{
  "norm": "layernorm",
  "attn_scale": 0.177,
  "parallel_block": false,
  "init": "uniform",
  "optimizer": "soap_variant",
  "warmup_steps": 200,
  "batch_tokens": [16384, 32768, 49152]
}
Each number is 500 + 25 x the weight over the matrix's rms, rounded and kept within 0 to 999. Layers, rows and columns count from 0. Numbers have three digits each.

# layer 5 MLP down (transposed), 640x160, rms 0.207, rows 240-283, columns 0-159
495474491466502511540510577524504487539553552481468499507460511487434542497525492529495512517522544500523471463477477521504453467499500492508510503537531481484496539529472503530553462493517492437479451518463526513522477486507534483505526539546507476468469465495518500515492497479468507474508471557495504474538506476442496486515522497493520491530491486563484493453462508528490473496517463489482476518528526527509476523477480473514479492491499507473488549544516467515516508507500517
479500518486509544477506494524544478544504524474512448457513484518503549532491438524484487491547506516480499539519508476534516493488520488503578498490518531510517516529470455465457454539468555528554491459488514490560477533484473487509468473463493487534493455513521493505439473526511481509511482484505496453515508471457547492477479503497473500505497514491497545546483516523470476472435495521514500477461468461455481503450479479558476477477477489530546493479536487499482484525528510
496515494486478490532541532508457519513493502460519525521496529536482527488482500497484506505493478522501453522484491532519516525470486528484440507566495503550430483503496489541476504514511517451496492516518518498482483498514531508478535498520488509508529499518518504509504497457458520503459514474474504523482509495499508522493535475492447532437532511500545494457480514459480480535502532512505480508477499510494503451484512475519482493476512501476472482498536490494492487534480498
504531475480449470506491527499469445499484461474514509456496530500506489492493478507487506528475536491508523529519501485436479556508471508490512455504495512464438496490494496456516448493469509539512484537472502494482484496405499492511516425478490514535533553462503494448478588478555524437523505480498449506497481508498522483483484519485499455497493509498585559494492495497554493539485462495495473481455515460481503482503538463510498531490482500467498529454536491478494477516497454
496525491503497486495480487510491486524486519485486510475509528546502498466481526478548495502499526513479505490493531507555467480474507511533522463596479455491500509488509516455497516479488453465469491498479502474506535485493523475498509490527494464504512462548504491502506515484501488512477479474500506472484522515482499505492546499508548483514477524516519468472518503528495485502458506535489491488501489498472497470496514476562531490516455517507507478535537497505513514472493509
470522490484520472511445506508532494482553546453488492498516544492478544506516512510455551465510483450522480496518493541527504506477517446495499509556496494464491480460492509509470518501475478480516511501519506492484490488488522478462476510497506464517520519520523493475521488469551497480497491524506451520471479547526494545479532566515516478507503470457516448555535494467485508495507488531491482514470515460495507545484494500478490494537529513540544476450498476480538486508517501
445491504530517508481514525501482500530503495498507511470448533509518531541466492489511488569498513506534478511502499437480459520497479523462521477431468492491496503486489473472536475521505491505511503506519510476485496515465507504456520532467481481495498516469491512483506475470466521516495512475482474486501524511472508480488500516507492522524519517533496498524495498485521530531491483484515472533518487487506491507509530465471527490558527501490471494495517463482499537500489488
506500466514533473492529504501534481499562522487446532534504493469481510508548536466512542556512554465484472522521515532489494488506468527487505485503494524522500585483489471469488497497470458485503495495480502533554490482455488491495489511521519516479518490489543416517485546515500502508483458473474471468500509497476507477518519533513474504479502540451525490491516492503514494511530499493536470506485456529542485469483458500500529480498495483520504525443532548506512518494490510
519517510497525524498504455541511506504501502498468481528505497496477492544518448463446465491508506565493518460456489520524466455487505497489512479469506500482491491498495507540485487506469482488484494479480532517470486527481499465464499494504483508530529495500503491503516460496481511511479522521468493511503509482519527545515526488553526500479498486481473530502521559481474457480521495497504522481526448450510497472538494502509490498517538523492491496533476544547508521476527520
500479487486500543507489507526506456499504504492524527483522502479491519452517533545495473480497523505484495486461533539515556527432531515521516519498503517500539484518482582506445515492495488518477519498528500519538461483517528527424516519543522522462507478470483458500512529494530526518509494465465518535474488500493503501487497528517472573468476465437491524544496480478553480507470505473474540432495487485482552523561477476540499482437527443509491497463486486531470476469483498
532525550495513451553494539479433466490530529471495521476454455487519484470560472528533513535503500475476494488497508534478496504454457541527513481509516472541513509508531493562512487484535529489477531507515494511505484494478499475477482506534524481462504531489499477473505456522514461514499484483539525525454528464538499479530473498493511479510513499532494486497511490477483504518511475520491482524521496499541498510489482484530502496507450498536523489489504528479526528483458487
500505511473515489551558476482516502485498524482550513545531500487513488510532478532507512508539462513477501484500440478472464495519476504469486505511481518530475493489530475447493546522488496503496499516523503518483478471489502522465482471471513508463489465535465495506497474450523480501548497524546526502510515491519522517536510500528505485522478468433533460474490501479448500522469518537518515480453491533488514496502529491547476482466520475490540514492456522546483528524499504
523504515492544504438449501523480470535466493524501518539543518499518500485522503534545550514467503499499489493535470497481520501461456533533464508477503466495510513535479529511502494431495477525520547525523493536501503504552492444492517464558497527485493487498481474461467499471500483529530475502553524523475500499525529487469549524489498507499422460513479496532443502538500553475501521531468511523507508552517493529480516518562487487475461506507575542484494481502449481515490465
476485508546517496485470492518504519489513550510530533503532511477484512488529484451483496459538527451486517502462510495460497490488494518526536477501474507490516514504482538534507473468515497539487496492452483530504457477505493484497500511536504501453525459497537537486484512489527494509462498535515506521518530498503503498493501457502503490541509483498493519492460488453510499478518452460488490497516507521536506494510487496480488482502479507459463465490471498524532516461497485
494489517504511465498519487485510475449533498500520509501533509499491479507500513497486458501477508530494484519516492505508541515522562493467475483510478491506471505509505486464509515490482446494540542520461487514493513543479535489509461470524465468554510492564519549507512448511502525419486531463527504496508526512580480475449509508473484498521494524531506509506492501514456533565477483509502445500531480515455501482520487506514522522535524504486514489479473480538507476475477499
480515508517438488503476511487497514555508499466493503513517536496508503516538512492509498484464490495496489528513463479531505524485447460500537482484471509517515481450497503508527538511511528470552488546522525541485509521502484491465507538483506509493511520473511474502480516484510476492493493485522542472478487492534459481482509447502519513487516514501496512530502517498524509519498524521494525484462510522520490475521547498495538482484486478526542518506498490482523484515496533
502483512521514500537471526530482465525533510509519497497477450520490524470491444477490441466484499512506516474473516482506516452501480472510498495502505554507511488486497510507550488486475483516499511510535502525525525529520508474484506500524470461503512471529513506493479480486515472477512472520494482508523513479490515473494486487515475498488488517478540516503460508471535505453539496524463486550513482512506460478497468559500518453490483509473495525491468499511442525496488499
546476511523502477515521492509488485508495536520480484478520473486489502494510538514555502482485499500506481504501475506509490484521491492508490495507492511523490538483503499485534486521519515526521505525481455526483509473541525468550525488532470490473468520504527528503532497467471540483504512459482493488501487529510485519498534497529503485485499444498522508484508476538516488501509544441491524480490512543480479497465547488508514496435522481494512539489490507538484476507557496
486494519466467513468500491478494462467503481503493536499513487497485472502534497487468474523509467488535524462481524496493547497504537517496481493503501478511494527497486496452523527475539467512546522498488493520481531507490480489509511519530479503494487475478515534525509527477476492499489510505501453497517508448510535489471501496564489489515527487494481446501523489502529525519490509502492501510508514508496513518493519488508521466497494508522515537478459500471489519474510509
492511454536452516452501486536520485525480527470499541495525528467505534450460496498494517532484463503456469504483476477504522516554499545513489501504477502511512486533517502526485491471481521535543510549500527486476493498506556472476557420509508537496508484533486473465472524527499456528512466475495474502491481486490476461523454455506489489460487501498490488513486502459495522485508518507482448537529506552527516544511539509489501499467477528491498453491528523528485478489511492
470515483469501513506495542510474486485486478488512480529487490496468501476521507477476561481539493484486510488508519489507505549472491467484479462477509528452479521473479473512491523487502481521506464479509529501530482474496467523492486501499503455486456534482489454541519478467535497495471506470536545475500478493516503514477505527530520485526506497476492506482497501480509494493501521527494496538506522497474493502500527519486501503546477582488507514512509530478499477501498517
502489516511439498475511507506512511485501521493555507474486444490551503468538498460513491517550505531529542546499497464507451510526519534488539486432501478501471505498547447464513472470499453528549481497484531483503487488494492478515473506499529547499454512430488501521470521502543536508450480469520452496517478491521512469501483522489536495516450529524519469446511486501511466480535522471517506496439491458518489509511495492511507506501510466521505537542493485472519474506492514
514513544491534496466510504525480569552519546487485482532500493482506518473476513490492550504490502552455498486483477501523498435534479463500520493480510517486538511543517502481474497531504497508530461514450546507571513471503472501478481482474504501537496492526505514527487499558543529528552474444500474472499515505487488510470551518453509523499445514511533542493478496516462488491506514500460513443498516521462479479518497494468498529462449494502477477508508504522465532469496482
485481485497456450514489490485545520543492456492502499494514493515496507440460487532526502544486512468467436502519506455496522555526478507455492571490541467501537515485520484494551474521508488498512530483535491486505458498500541484518510469516531546544492507503566489491516475497498500499486534523503517513516540451479464519457489551498528506495504492463536477520469493509525518537507493492537458513470484513495500486457479522464472528484534445446483516532478500498509502471530508
530473489518547509501490463537473452501488563517477490501493463482483459458512491489459546475504454507531486527475493497492510534506560500514505485486526486467530485509488453541511484511482523557479486470513454506487470488474516464502505510500493464479509458505512502558525477536532511514510467505502495510514489500493501507473492468485540444501533464484515480499530553528501508502523483478497516490590448462482491491481519509546525549473418551445454519506459491525503468526506477
537515485514530511482508490548517511497475500471495493522544524502524479513482504484470526546479486530501503475479469510490479545510492491498470510447521505496491441493495468490541485502469487482473477488522498544538501542545467489496490498506484529494493413520487519491503502518480501532491490468550523477505494515533495526491466489497477502501477508526505503468479518489510540495493487468517500525501504532511468444485510475466509536492521478410471539460557521483483486517514494
501475494547546501511482487458499528540522513590476533493507503453510545483543502479512522489478500483497456572563470458499530503458482478457513432547546527502507542506583479533489472505533523497520533507457492470524531518515477483526528499469540512466509493434519515545486487475482464512514532494499495516479475453522509438506485488478465518457521494481531521466541510535533573443499509550528501479505477506499487522485510522506475492446493483510521495502458496501529497507503488
462459470499501511469481491525503484497495457470505498517487486506514490593464471476472476489508491494506489453461500506525521483438525483510498512497475484453476570505498550548540511545562476451490498505534498500492504519528537504461575538530474522464540469487541490486510482511504499495518523538472509513477480522478481493456491483463513496507484475492533484478498486538495505511516528510463549525458500486519469504485558504467511506467501505481477521479482453458500489498467466
504497471478512456504521486518485501558491467492489521502469508489529484556550498503517474510497499466508490518551490504497518547482467483528528515468507497503503484520521503562482526502459481523507509552546494489499469487536535530532520472509552525491504505475518492451485538507485490581481492505470518525484527481501487485526523509491529538497475542539461503503541468490544493502523537522483555499509477513489456506483558523509474483483485503470495488476496463525469513508462490
499513561480525494520518514503499504506444512494500516510570505553516516490474490473495535496517482507509476491535530504527484434557482504500527497505479481547503452470464501511481505523422453483519515516500493519505530511544534519519524513509497540523508473476483500474576493502473518459533520484498461502475527491510482540501495526474524509507520478534470566497504503527421521478490506458485527464507478459506513491491487515504491531513520505459536515526496499459466564425513489
547464462520486506512523502536454490476506463508526533525523487529498516476519484568499491481521477534535525492514500511531478531475503503522540482494497522472511457534512500531484523483468524513498503496556499528508463478554508474470509511485504516463499466502496505477538499511474533518492480544495482481493498570453487519518499505488480524527480524489492467486483495526511528475533486534471526514463488492482501563466494478514515501494519504514507485493498497550459515479497493
494517522470459499518529474481519492498536525483475508479485506525468499509533506494526470515470507477507497479490528491502465506487436483501505514444466495510496488464540495491493484516498503512492486514547509501486475508524500480504495489493470484472491512500527511510537531507468492528488525513545513498475531517508507492484474497499495502495484518477497514506486467481508513482495514519478423477531467483523520542494488472475503521462540506484513482516486537485528514507497477
508555518478496493504507519511465482513523498491512552491521544458502523533514473488496495501500483535496492479482481482478499485519505488490508495476474484534506509492522478461502489539507481495455529517531487514517537525497503498501525543514495480493514516499515519505497491493512483485470525500481464488493511518508491503498513534520469521494551510497534521488515483485502504493469504524501491514482490511491518508491507531512498497505503505537486521504467479506483511509522509
504493492530488530481480547487524474531481490512522463549526542464469500552529509494505489532520555501481464521551516517499526544485486528516506523493494502533503519526448512527481536508527518486505504508513531493454545499488495524527497490533521555496493466484459516500527542510464469487525479488468474508512512526550507496500500479518524453523485511509511478538488494493495549489513500510496522521531477480481472515514513477495518515523484512511511500501498476486556481519484448
488496510545499545529458516474504486508487508492449463531563484453473495489472505537505471526494475517495455515489460507438554471503531519497509499530524503490528506443501501483501464519527515454499550460501468526475534537490412482483500509563498547502510496541507523507507486497570480492478526492470473503495494500494484455504522488518468550483544503480546479494442524559493531503488532467538498485535568512476478454490486543548500474509475513503468507450495530512511466508459499
508484508501511472487555498565506495529496524471501504498466452458439494488530521513537480483525485512488518471499486497489487494511517524474491478522542496471511478532511483506509491480518507488470477479493466486509528504537477497509526541483510559484514478489480512523493512517470512528493502495476502495502494526449467484521480477471509526499440501545541505490488512464512447519471490490493514451536482535466479492532480486499522522476499483433511485493473533514504532504497508
467501528464492515517458468462485466458520514508469501524497510490488510489464541466479509512453488487459528506480488515494488475507509517493514492537509494482524488477485470464542520491527522506495525504526495545483522506514477508496512533471547472488476493489470527492507488491494494471509452540503519507504549456498478496487478497478470512530515463514512535445516525476496500503490477489518514481496494493477488500461471485496472529515479496497464475483512508497523462520532530
494500473510512540519506504505477495489473496505495520502443453454532497478453510497519531482490497542479433523481480424485466493518537460501468556541490521467466508467553500522465530502508492556481496489456510507527509500511482509460483487456490474508506503526517525508495502514474486503498484508450509490563504542463502483541482496534523509501459486482490533476475536516518541521489501480530533535495487508455513511519517510489504524496531485503484519458523509513483539516517488
472510509505494529547464520497524500478481482505503507479477524475501501541479494523508526523499466469511502469510494524531497474539472476498496456494537461503496505493493475489496498482467482508518555520521547499469504499513483520511485536506489516487476549546504493507542480548497498501521554475462520473477472566520482487493507510467516497521484513484488506454469527461501501494502512500515508519492497500485525525493493439517516544458498523507548473463514550479511497522485484
493491513516509512498494463464501507512541501476474488512519512531495468538497468500528510502526547505469505491510534508477492495515519538481503497505505482512520456488509532524483503488546500514502507501508493507506550481504463504478515517458526503487498517520485488517516482477514497471498494513512488554532491500446525493505523489515519479487515526471524488438523546477507531480487481554503516472519503506508494466510466496519526480554496458530488493510487487474497483543510542
483499517461486550499498474503515500532503521521510516479502457515502477501489524471524478528481546501483513507467503495481488509498506546516522486511515503495484508467524484484510507496514513509563472507464517518531486504493482487503474477483520495518457480514496501515522518490460497479458475486518455509489474503506528506508474505499485512484489504485492516477478523526471490490487517480500508476514482527473512489495479527511504484476509487514505495489497519496514470510523496
481485467503475549537520486526516478503528489495499474452478547477522502487478552519505503517494513521478516502443508517475509501505546424500519511556514492538558468495547515518508450500452553506526510445548499526502512460514505492520461450511503475519523513531515488494485530554476473490482520483523498529532488515509501511501518489503504460528469468488477574502462475484510506466465496476506500474525491515527515489527498503493475459494504441475492489538508481506460514464480470
475466500517521472491510498510474518497472540486521527509472504467502472476469506563519503490522523513475452514502510464492507483503498533524554501491531486517512473481483465523538519510498468509490480535511475480493475498473484538526519468483469526511519485463472491503479493464467498527495504516472508531520540477504585505502547522496511502508486491485481468479535495522491515502502486499530512530492504495501456452511487504502456491531530482507484530481513483516516507508486488
523445477503474443521513488510534508452538507552518514560532472531543534472540555474474454481556519462522525497510497515440452517497490509504524468536492525539429518532549499450475506522495493518514482506510521461485478482442495494521499494493492442538479516507480471538468445494515501488448494525469561505447469540455514478495506510480474473499506493501492510483472508486569534547476487518496448505541499519528510500527500474478566542464564489524510529476469515478520518503513517
# layer 5 MLP up, 640x160, rms 0.219, rows 241-284, columns 0-159
510517489503482476520477506465524462526515491562497475507492480510505502536507495468493507512486494493486500494464480491501463506521530503463443528526476473513540532485512548543480493419490476471539493509539500502468511521518485502560496472520516541496518520488514470495518492489493499529517462487515547497501493461486515523489481502487548525506492495512492498484494471490420526506516529495490482498443511490508541515486527552456554513503516545461499525461534519529515514519532557
541525504486464479508492480518473516502527543481483514536509477505522506504493465464541503440486512542484465529484485493543492525491510482502488521482476503508484453487485460507501525520474436497518497515530464475504472487481473538543498522467492497525505525520501514545515480443504503475467454492525474494519491482507493510498457525497473536513475511513498543477443493500517509472522541470536499501513534461508522467491506466444460492509498558452506529508483477499475490526519516
468555536528457479458459456510518507499511500504527532503472505500477504494533509525482535526482498497481479532466494495509479493522477524518493498519536497468484505476483450493527487548481525531472512492501497516515548491460467539452475527505493483557502542530555486455512509538533494495515522518474476495505501469493480517493481506526553480474534540517499498510482491478506454536513499482525490427488487438529526522505487522500493512458539509516473507498478527497513474465532510
529528515490504513471479473465519501504495467481520508489536486517515488492532539493471502505493491507461495495521510521481525503484504508504495529459514499474512495522513441479479513516498463511523518511511485502519457532508489463491483501530526500475544502466521515512488515474469481495486522510513510487500470510467492518531525490500531493543513488505497490532503528516470503477493510493522492501473525460487458510523475497488475497506500513501468501534497508483482498520487528
491503518499457512508515534535524504504504507486476518483486497535532476531544529496520514563513479465455499536526498490503484511482527462511473519493492470491500524452530520522517504487463492513522504539488485506564501470483505524545459465497459478540458559510491482501533509492524450491513472478542501466459443537475511517490534518484501487522516469503425486508488479495475500510550522510541559509508499495509493513469458493503534516491501485527465508474505453516511494502468488
545502498499527517507506487524519511473507454529525466487476485473553478520513503481500528517495477513545536506501518508483501515477507486487489475489537473521503521471484499492471503488503481536499503494499487489515483493498499469479530516529540510503521488507480506507503518522549477525529523486490502503519475516514438508432526477529494483513461520495519481465507543512496498557436480450463521507462506517476549557486494460507534488542491501472469539509503522498490502459464491
509490512493498466549504522514473495493529503488460484525490470544513457510518505499494543474500488507504537501492489523512502500537543462532509549514490464456502508502477467510498486487484542488514479463445484526529531502518533467448521512513522499497474496488481483488504468483510443459475499507546522463447475493531522521503501542489473504494470457495487489505529502537516464549503472479473515526493531484533527473447518474495522481478502547496461493499551493495552496548523509
468553542490488474489519421480497458483510478474520507506497482491509508492503532478513494484481513490466506504511505499474450510489509520531453474539534516507491516506493505506483452518486498482470501514514504531506505505469508521464480492491488514465477577474497455484517521475544501507473533484462522485494524533496479509482504479509527490510492464448513493499518505536474511473477541518484523520504507484547502458508494487442516498479488438528536499543510501482511525482511519
524506474480484518516523495513494529522465518476498506504523529542507519457465557536520481484531493482479478468496478456480490487505477443502501509485505527452493501433478499491486474554501508509547550535476466431460509479463534467457465535511530455498545513508555560510475550455526531493498534493533498500544454565515524501488490535496494517521517457489496490479485497502507497517541490542507516482519523475463452470503501460510480522504525506520521520523477498493506501457488503
514527507453468546507499501509498492528532483464498459464476512513518504537517502491495477516539503508455537499512480513512536480506546461482443495551531507505500460524511497528452535477469506512497522503453488473481517511445481506459543529510497500489551523538540502511511529499558518511507495475493488501547501508507511477514482441476493515554457461401497469514504480500493528521472518484517495514499514506478526506495491498451556474501463492477444496476526494490501543530518458
501500508467485498512484533496521518479552500514474531473462511499499465504535480486486522540495518492435471482510490489529554509503484551511494495472502500513527531540454501512518540511423511477503490476506482495476472505448552524499489482468485494522558514514500506531519464505547484464508518500541494554499499457507532524505526491508517471505485475449511513512523501523502477511436484483529489479525495451466521499515548496476498461475505456484498507475443518541515495513491535
494478504493527486520481540486477471493475487520488526517465466516510454533457466510539519538469466480508548498470490571429493514485505491520442520474488476505487504498503519483490500458502506521511455497441457504492535501546492545502479537469452461548489474521505509533510480535483505552512524474578509468454525507551480505470521541544471491527462524512517437517455515530587484508482474466530492513483515514444505517456528503536489514465532462528501498481496522482508510517493526
540477518500522494523539523475504526481517502510520484571478502555512533496481517490486497477487433507510537507522499524507488490514539449492467463456496508510507500514500515529489523497467503499484491502492512460459492503438491547518495519426516467524500455496512467519478487499539512491517480520477525511494486532490505510477492513506460477459537467524497491540487497480514526519507452517504520502519517512482497536499484474510519449443527519486503510509512507508500465490468523
521519515494560519525490501513536521496526492515513510450534467532474555486497512440464464484471443526509492462537505520527500477531527485539515537487448466509489518498498491488455513492471488521508534511486529537532522474506502529517504514517502483499504507483466487558513486462505497463519477484511503515472509485479505530515502499507525501486502501469504519516509488512506478479429509525556502477516520484544491471479504482493456512459536486504491464467460469514468461497483527
517476492510535490497506528506514506489489486514495503483493509475482512448495455487464496512498519486508487473463509487517509496519499532495492492496524452473526473504478482476449504529510494514474542478486467464545518513511499482501481510488542506463528492522501516521487510517486520538563497530475513510539500511458527498500514504501498520496510537503531503518491531500527484484464492483495479525498517471574505527494498494500466500488480522512518497498485484543537503486515520
496501502503477497467474514446510518458580510491506476489463484481475523471494516555517489474492474482512520523511495487510499500510539493533492498470483494513535490473548530518538533490497485525521509509514518504486501510519496512509478514532508489492524488497490538508463439470486532475462506527510473476478514500452508485513476478481472507516536508505507516493480497508531451504515488554477503523542472497481512491485483525506472481556521494507533538487513531519498475498493524
515495504530497525490515532452504500479517496486473509462503524525504460491482524514460551492507532505464479514495476482530449503503511506469484515496499475499481483533486538477484452444525524497461497468450508499501509517530501488471522499470535487488496512490473498463477480516523525489516458487541521479458488484477516498467489515548460483482471527501515515521446494497454536534510525509506573507495512483508515541504457500516490532518504480496510479480478516480508517528475480
481502476470490455497507494471518475508502489498490505482447485483498476529505504481522493485497472458514532510498511482466519547529468540539486470469511459473534478483505504506469506523480478484469494522514503497527505495529547499486478514508496520490505547533520510513487494493480521498534485504529502486480522486510493461501471481518510512536496494501494538491539463555494512531506497506486495508494503508504516485518465511494480505482518496504545509476464463494487513525552483
517514487477464503490500540484529532490504499477525473505515480481511529513481544513438538521503532471459480455555521480467512483504455531472526479495498493496519515481451518479504492497496511486487534516517493502477532421499449511478472504467489511502507554562490575494494503449508494477550542464518503491525500531485474531485504502493516500549514459468495496488509515474495461515485491483521525526470517526508510478477528484524536523505523488468455447507443507490498530518503536
514486527506497469516494550474521495477510471508510518488473474503487498462518515554500510519478451481523567469481493498485470498487484511528496475557508462497497526516484525501492474522529482513492518515541490502473466498513516528545425498507516508509505488545509435491511500500466495477500484523480483491512482527490500486519499495509503528529507500483480525497522472521500486519511531488533485486497525519491523454510556510469511484529474511489516515499489493534490512527490510
475523518503439504496486469506494546511510483537486488523513474493486527512508512484559504502521501531483486523539498505480494477489505511506489466489532487465498489472514463476519499469506489470480529506501496531576486472534465487524472454553537518545535504518510498553459596512496490465563524529522494501554462503526517533500516520514480442537505563459450480544486501489484546459487499484528542517496496478527467526477520472486443519480504513493532548486533498493493494526506536
546509496504442515463533470515527475529495493511447471510499476449503481500503511517519477510463486521522514487540488506493441524510504487511484477523513500484478557508486470504456506508482498485527521450501502504502500520491473470510498478458501537439526541529477485488524532488503535457540498510503496494501572479500520484537520512510454504482520496474470485511511453497520486479500518486519510494530524527487478486497485522483447503498501532489507538466517489519499510506518528
496530463489482471486492528484528523493502485461455439493495480490493514515489512532482508474481528493519458505453474553551566493502546512459498479467537498498469511491486486508534490498502523511499489517528503537475543504489518484503488469500495455458501493490493546498508468475505481469491482481502547488491476477514479524515495506488522500482523485516517500510500513501488444475440468428466529548466500476548500546470546500516478447527526458472486515529526471518542519505471548
502499463506476546496485516505511509478557529490467466503501521504528504531495595489501523482492505505488541523497441573467517513488511508519485475477522458503462463507498534472488524499444477468510496479512506516451477516549527477503471512478529472540508509485530496520504472468491537481517522525512446496475467479496520492478499498512516448532446503486464505479479518531458492503538457514471519448541479537581497514503491521451531531490527505527506508541518570497513496504523517
489504470547515483520467491475510484492506518506511516498518510497451475519541517509470531547508509509501530511510446501522483528454501472499498515536419466498503523474506484476519467506510512542534504524554501523512480551499491543507548500512524510522494489482455513480508488473519478519490456481505497505479522462473498466505506518492519495452476498491478478458495565499487494456511466492510478497515473475450513468491526503540521551490545572486481499511443499500520503542502530
531489480486490533443510502499538474479473505541469501496478517500475471482466495536503525510535516481528519484494501469489507494525545499508433516505479505467526514509505511474518511431524517501471506503511472476449588510499502507502515457480505507495496502500525507458507492479522483543519505509480480525517444501466522510507510464469482478487514498495517529517527450518530473529503538492516481476474506492544493502455541496488481450500533547479503507543554516458439498498503546
489528468508524500542504469499559485490507508449507505477495532501499513502460480503490495544524525479516464481471495529514486479464556448508512476518505468484488534523511529568508484529500513451530531540467500408508472533485484548473548480498520524449560490462471458538482502520431465490482492516503480497488486558499510504492502491429499461486451494516527506492513471493455480462516513471502490564485455479532461491523517512469485503527498484511528502475504514503469560492504516
520506518520542461495498498511525505474518512523483493499473514474490526523484521547478518483517535490483527563490505472500489534482527527473509529498479487532502531501498516512479530500488507523477526521455498466487534536540539537510480511497521461466475517480523513468484570489509492472483489542480546495470494495440489436467525511482515504503568455515523533541527511551553544559480461510528467474528502480460496550501513495493479543476509487451517498535457526468484422497471520
477482480504489507563544482479493492483498507501526490528520512510514535504478520523500475483489517519499498461508513539542515506546546485543465516489476471524514551496503555508447486483485529460510491495531486470482485511488454441527470475524485491460491519509483530468481491512471450488543504504478502499490482524488490539533529470472524464491417503451431507545487468483511518526494500485514447514515487521487464531436512496525508473484533446503587510482541546537497481502534537
524491486517502469512492510499457529526503470509471492477515499481487456489513499493523502530530472491537470495515488496499467479497518457452518470502497478498491510522498495509450487531479476500497496489544506465514497468460482533461512511489476461538497542508508491474435474545438489535455494495529497480452510501471478513525521514512469460502490500531523506509481515488479513546553526518513456545515502529507492468533447479483496534474485503501530525485550497535495543508478493
509530526496526522545494467460463487520477492521495487492504481504543506458504504481499515502511498452515546510512478462493502471548500483495516510495499495500474452535475504460508517457519471504512484541514503490500496476497464492467518553504529495493500488517446492508504486483507490524527511485459499486526471505461527526539509475489539531505525497495519513519529462496485490506496496501468513552512529497508525484513517500484468475502508482474532514550522502480517503527480489
483485496515458498510464540525514491483468524507480499530516470492520511514473484499508503491526480475492496525541530523539548489478511517487483479507485501466505495495478504501482539539522513500517483493496526511494474488484504489500489493526515480496501496509509503479489484435482543481487487465527476519521459504521510528483493482464513505498441493513470496491543490479506514495495494490452507523512475484509518495498491497528498494491481502516488537506509500490466494508522512
544540489524497514525538494458537489503533475482485478507475514492476490452520547478505491530512474528474507469508482500495454506522520499485488491488472493488490524517524467490496512495525503465500477460526490468538481492469482515526485506531478503503540482527524505498491531493473499523490555544488498534480462459503449496515482562520487487499496452452545468485478492536513493490537451501532533505494533517515494519506511526490478515460483495481509473509517536513506520544519468
529509482529534471527485461454481541511510464456504514527468483476517482493510516492542508493482453511485493515481478517469471464523529431511450498499467541479473504519582500559507500539483491536505506482502482481517497552473497531503491512523462500471521530543560578506515547427501466508474514473492481481513539434478489519493455435471500497486497522456480464512543517455512503498533478501469463553497489530491541533515506498489476507530490563482517517505516491448500513474461481
490484501500486478554550566430518508506511489481488535545464487523490490538473546538481496498505508497480495476496523473502497489524497465534485495492511494468512480461504443498489473501483537512486479491491477536495461463458493484458491508484488483504502517529522481538501474447483539461521512510497521507517478476497540509509488517484489462524525468468452494522511483541511499520495477507499490526464534507483543473508520500494529490480509483458503509506515484533536498544499491
506564525529526487500533496479500494504505518497510519506509524494507447463489512528511508476441526514481506495503527521546480503504545503519564530460498472452494508467483511475511466493520515525495533493523526473474493530484512495519474497469513488486492515510503507450491503489512465567485482518507491500499477555508480493502525500469507504464471499502461503465537491457519496543524508505513515492492515506508527472506504520513526477498539495473491482525516538461503492469518512
512499491488487538518527477496516495544529495486519522491495509503530454511458511490521485482448522492508516551490507482538525471471512488514459523498523483476467481502503512500483534498471539475544463484505501504485506520472520473483490475528492482507460478560510489493487477488501503504486522533523498473525517510527483466497534517522499444459507494464488454527515525519517523502520503498516439459503476507464501474511504494512527517516510479482466560488506444513530443463504525
502496501491512507501483514457450464483467476501536524495555477545465505513509477546487502543470523516555503516488503513530459475547484519459478502510520510537475469478539487513503502499489516475480489477509522471444469524546548471507516502517491510516504479516501487422488486516482462525480468522476456465518476479516502479506511480562522494489490477492544489471552472512481471525477468512513501530531487460472469526517517497468476477485516506481516550504532517475492427520498524
519471521523513506485507480516534489474496544498491498510513497478489490536535439513516495527450477550483461509465502507513442483460521472499494508482537474459492533489481492508500471509496526527504525503515496510512451507505505513503485492478487490542510520541505469484509526523474490515465498496511500446473480543503560526498506544490503493492523461494531526573496511499490507460490512474491504485443489538472526534505514457506493476469516503486485482521530529552515479497484501
501472510487516485529539508494497522489465472501510522505523502523540496492509530495475512510535488499498483483522515506499485500523491505490487520473504491483502499511498503499502449503552491524459527496474466496539489489505491504501501481483520502551523510495482526517505511503502514521527497502484533480494513516484498504446493492485496497534512514487518497511511460474499482521499477499511517532502497527525453501502474498516469495516525504476498515494502483471485523502497511
500523468474470526534503461523493482451507497467503560510510462512544488476515547462496490530501530477516437496527523513485488534486492522488523492529472499509461503484538519522497479524473518492496493501514428497513483504469556482503527481480499499523496518505478457479504502538525469510463481532515488520519511497485508472529472479491521485471428489483514487547456536524497481472515510500477509468522509478496531560534518486490513484509519499477518514470534526528481482464519518
511525507505486500514471526488510509502518524472503521498452542484521449514536539560484460524465508465513497490509509491510463516489516539535510481490440498527489485499485513499469573487475491464507490516479459460518471502545533506512500478469559494489514494522444478509485485480461514478512537505508505514519490494490487524503543520484516444482508512509518493535509507542512483494480487512488497534514515518533473468509480500508477497509499471518492507492542477482520496503475498
452513503460501504475507504491498517492473517568511537472486495489448533459471490538489525559512504478508488498460473480501478516511504492527452514486553493484484534522516527518497557449466499478510510440489491492505523509525543487455557470501475496500512510518533542479543516477505477455513472478518488556486496499514502488536484441505497484555469510542502485526448538482547514514538534510492561484522505465460521499512579471486483481509486505468461486466513536475527484504517489
516532493482481505506505538512481516502491466520480508492510501530513509496496514506521497471543513510458475491519526473494499503544519495507531496470550479490521496473465519493464482497477489517495513492547500506518483502524486529527497515534514526492488493495504537503438533481465519504528532523497512450463463484501556514526492523503492505525482488483467522501491521520499528503490501484494496501528527507530498512454513500490531504511476501471480507457450469500475550485515538